Weights of a small GPT-style language model, trained from scratch on English Wikipedia.
Training: 1439M tokens, 5490 steps.
Each number is 50 + 15 x the weight over the matrix's rms, rounded and kept within 0 to 99. Layers, rows and columns count from 0.

# up: layer 3 MLP up, 3072x768, rms 0.0333, rows 217-230, columns 624-671
# down: layer 3 MLP down (transposed), 3072x768, rms 0.0297, rows 217-230, columns 624-671
up217:44 11 40 34 52 50 78 51 69 42 49 54 13 61 56 52 37 49 28 50 39 52 49 67 38 63 35 61 29 43 74 66 57 85 59 52 62 52 43 49 53 46 40 43 64 52 71 42
down217:89 29 48 94 44 68 49 67 68 52 58 52 59 71 47 43 48 52 83 51 47 42 37 06 30 41 39 73 38 58 47 59 73 56 47 64 46 56 74 51 10 39 54 43 51 27 51 72
up218:23 42 40 57 57 31 53 59 74 83 41 08 41 66 27 40 48 52 49 46 41 66 36 43 45 59 63 51 54 47 57 25 62 43 68 48 55 77 44 44 27 43 81 36 31 47 26 41
down218:44 56 66 60 63 45 46 38 48 23 53 49 56 44 49 33 34 41 26 63 54 58 31 19 46 80 88 32 57 47 58 55 65 58 37 65 14 51 59 65 51 41 33 66 64 56 95 64
up219:63 73 48 61 38 57 48 51 37 68 44 37 46 42 38 56 48 61 33 51 35 17 38 43 37 55 54 38 38 63 52 70 30 35 50 25 63 40 43 39 40 59 26 65 43 55 59 54
down219:55 65 68 72 52 37 44 49 56 49 39 49 45 59 63 59 45 52 29 67 54 52 27 44 16 59 44 54 37 41 51 26 28 73 57 28 51 48 35 31 65 40 47 66 77 77 55 86
up220:33 63 48 51 79 51 40 43 82 31 34 36 58 43 59 50 36 46 99 47 24 65 18 46 49 53 33 43 00 67 66 68 72 51 48 32 51 35 51 36 30 41 31 39 76 60 54 44
down220:32 59 56 30 66 58 46 39 48 47 15 38 58 62 85 42 46 47 75 39 40 63 36 14 66 02 66 67 37 72 49 32 55 19 04 56 52 33 92 64 52 18 27 40 56 19 57 56
up221:45 50 49 47 56 51 50 52 65 59 48 60 41 64 22 47 45 18 60 38 52 46 46 46 53 64 42 50 33 52 55 70 43 55 55 35 59 41 50 33 40 50 48 45 67 60 72 38
down221:47 55 52 36 43 57 65 56 70 57 47 74 76 52 71 65 50 37 43 61 50 46 45 59 61 75 59 54 55 41 52 42 57 39 57 34 56 34 54 51 26 46 45 47 47 62 49 39
up222:53 51 39 48 43 45 44 51 54 62 55 53 50 57 41 54 51 46 50 44 40 46 50 36 46 59 46 43 48 56 61 48 46 50 46 49 48 35 45 51 41 47 49 35 45 56 55 34
down222:50 48 50 48 52 51 49 48 46 58 51 51 54 52 45 48 51 48 51 50 50 45 50 43 51 50 51 51 51 57 49 51 53 49 51 47 54 44 51 47 40 45 48 51 57 49 54 49
up223:66 58 78 65 53 53 21 61 49 45 89 53 44 40 31 70 22 60 63 41 66 30 60 58 43 59 29 58 57 56 55 53 67 43 38 47 44 47 45 38 73 43 49 47 00 50 27 42
down223:57 41 74 33 53 55 55 39 39 55 74 40 48 48 18 48 66 33 48 71 39 65 42 39 36 00 48 53 60 83 20 49 43 47 71 61 53 52 44 63 61 66 48 44 59 61 65 62
up224:52 53 48 29 46 49 54 47 56 52 49 55 55 49 26 57 52 49 48 42 48 48 44 47 59 55 43 55 46 56 45 57 48 48 53 32 61 47 53 44 41 53 44 49 55 53 50 51
down224:55 47 53 54 46 50 45 44 32 56 50 57 47 48 62 51 43 54 50 52 48 55 48 50 53 45 52 49 50 43 54 61 51 55 48 52 47 54 52 44 50 50 58 51 47 49 60 48
up225:00 34 53 47 70 48 36 41 37 59 38 41 40 65 45 32 51 48 69 42 34 78 55 38 41 51 44 53 42 36 56 35 64 58 34 39 60 78 51 35 49 80 78 61 53 49 13 64
down225:56 64 34 51 44 64 77 49 59 51 40 67 65 60 39 50 69 68 48 50 42 43 39 57 32 32 56 21 38 79 45 96 34 53 65 42 55 64 60 54 22 55 53 18 44 68 85 17
up226:46 59 38 45 47 50 48 56 50 71 60 49 49 60 36 54 40 34 48 51 49 37 48 47 53 56 51 53 45 57 34 70 66 55 67 51 50 49 45 36 45 51 52 47 53 47 50 43
down226:48 58 50 39 50 57 58 53 54 49 43 47 60 54 49 54 57 58 43 40 53 49 48 34 57 61 48 50 48 49 60 49 47 49 43 52 54 47 43 51 42 53 58 48 51 45 55 58
up227:48 31 67 51 34 41 56 61 57 67 36 56 25 58 16 69 24 39 68 18 33 26 32 60 61 74 38 23 44 44 42 68 51 62 49 29 52 44 45 44 17 51 51 39 49 53 40 29
down227:43 64 53 44 21 64 36 92 56 38 34 21 36 33 38 61 08 65 51 38 26 62 65 40 28 37 55 66 56 64 42 33 41 65 35 46 53 46 34 43 63 54 55 43 71 50 54 28
up228:30 05 18 28 45 44 67 47 73 94 60 75 36 28 35 67 33 29 17 34 36 29 12 68 47 43 25 83 35 45 71 77 66 52 15 39 44 18 44 44 40 76 72 64 70 41 37 46
down228:38 21 40 70 31 47 39 49 54 49 56 81 39 81 61 34 49 50 43 98 32 51 48 45 27 34 65 63 71 62 59 41 67 42 14 55 48 54 59 77 85 26 94 81 34 44 37 43
up229:46 46 36 37 26 41 49 51 79 55 52 64 54 36 21 50 41 48 36 49 28 64 33 31 51 43 42 43 51 66 18 81 50 33 60 65 56 56 65 40 51 18 51 67 45 37 60 63
down229:31 44 59 29 72 64 33 64 52 46 36 41 42 43 51 21 43 35 29 72 60 66 44 32 53 43 34 44 60 59 57 75 65 59 43 51 31 67 33 67 49 63 54 45 54 39 51 50
up230:41 39 42 68 64 25 58 42 42 51 39 46 27 57 23 56 38 07 52 29 62 62 50 57 58 80 46 72 34 51 47 73 37 77 64 27 41 37 45 29 50 38 38 39 51 40 36 66
down230:52 33 35 59 64 63 66 67 72 40 52 57 39 20 06 44 32 43 49 46 46 47 49 69 59 59 49 65 66 42 70 18 68 45 50 61 18 31 65 44 55 41 53 44 23 34 20 56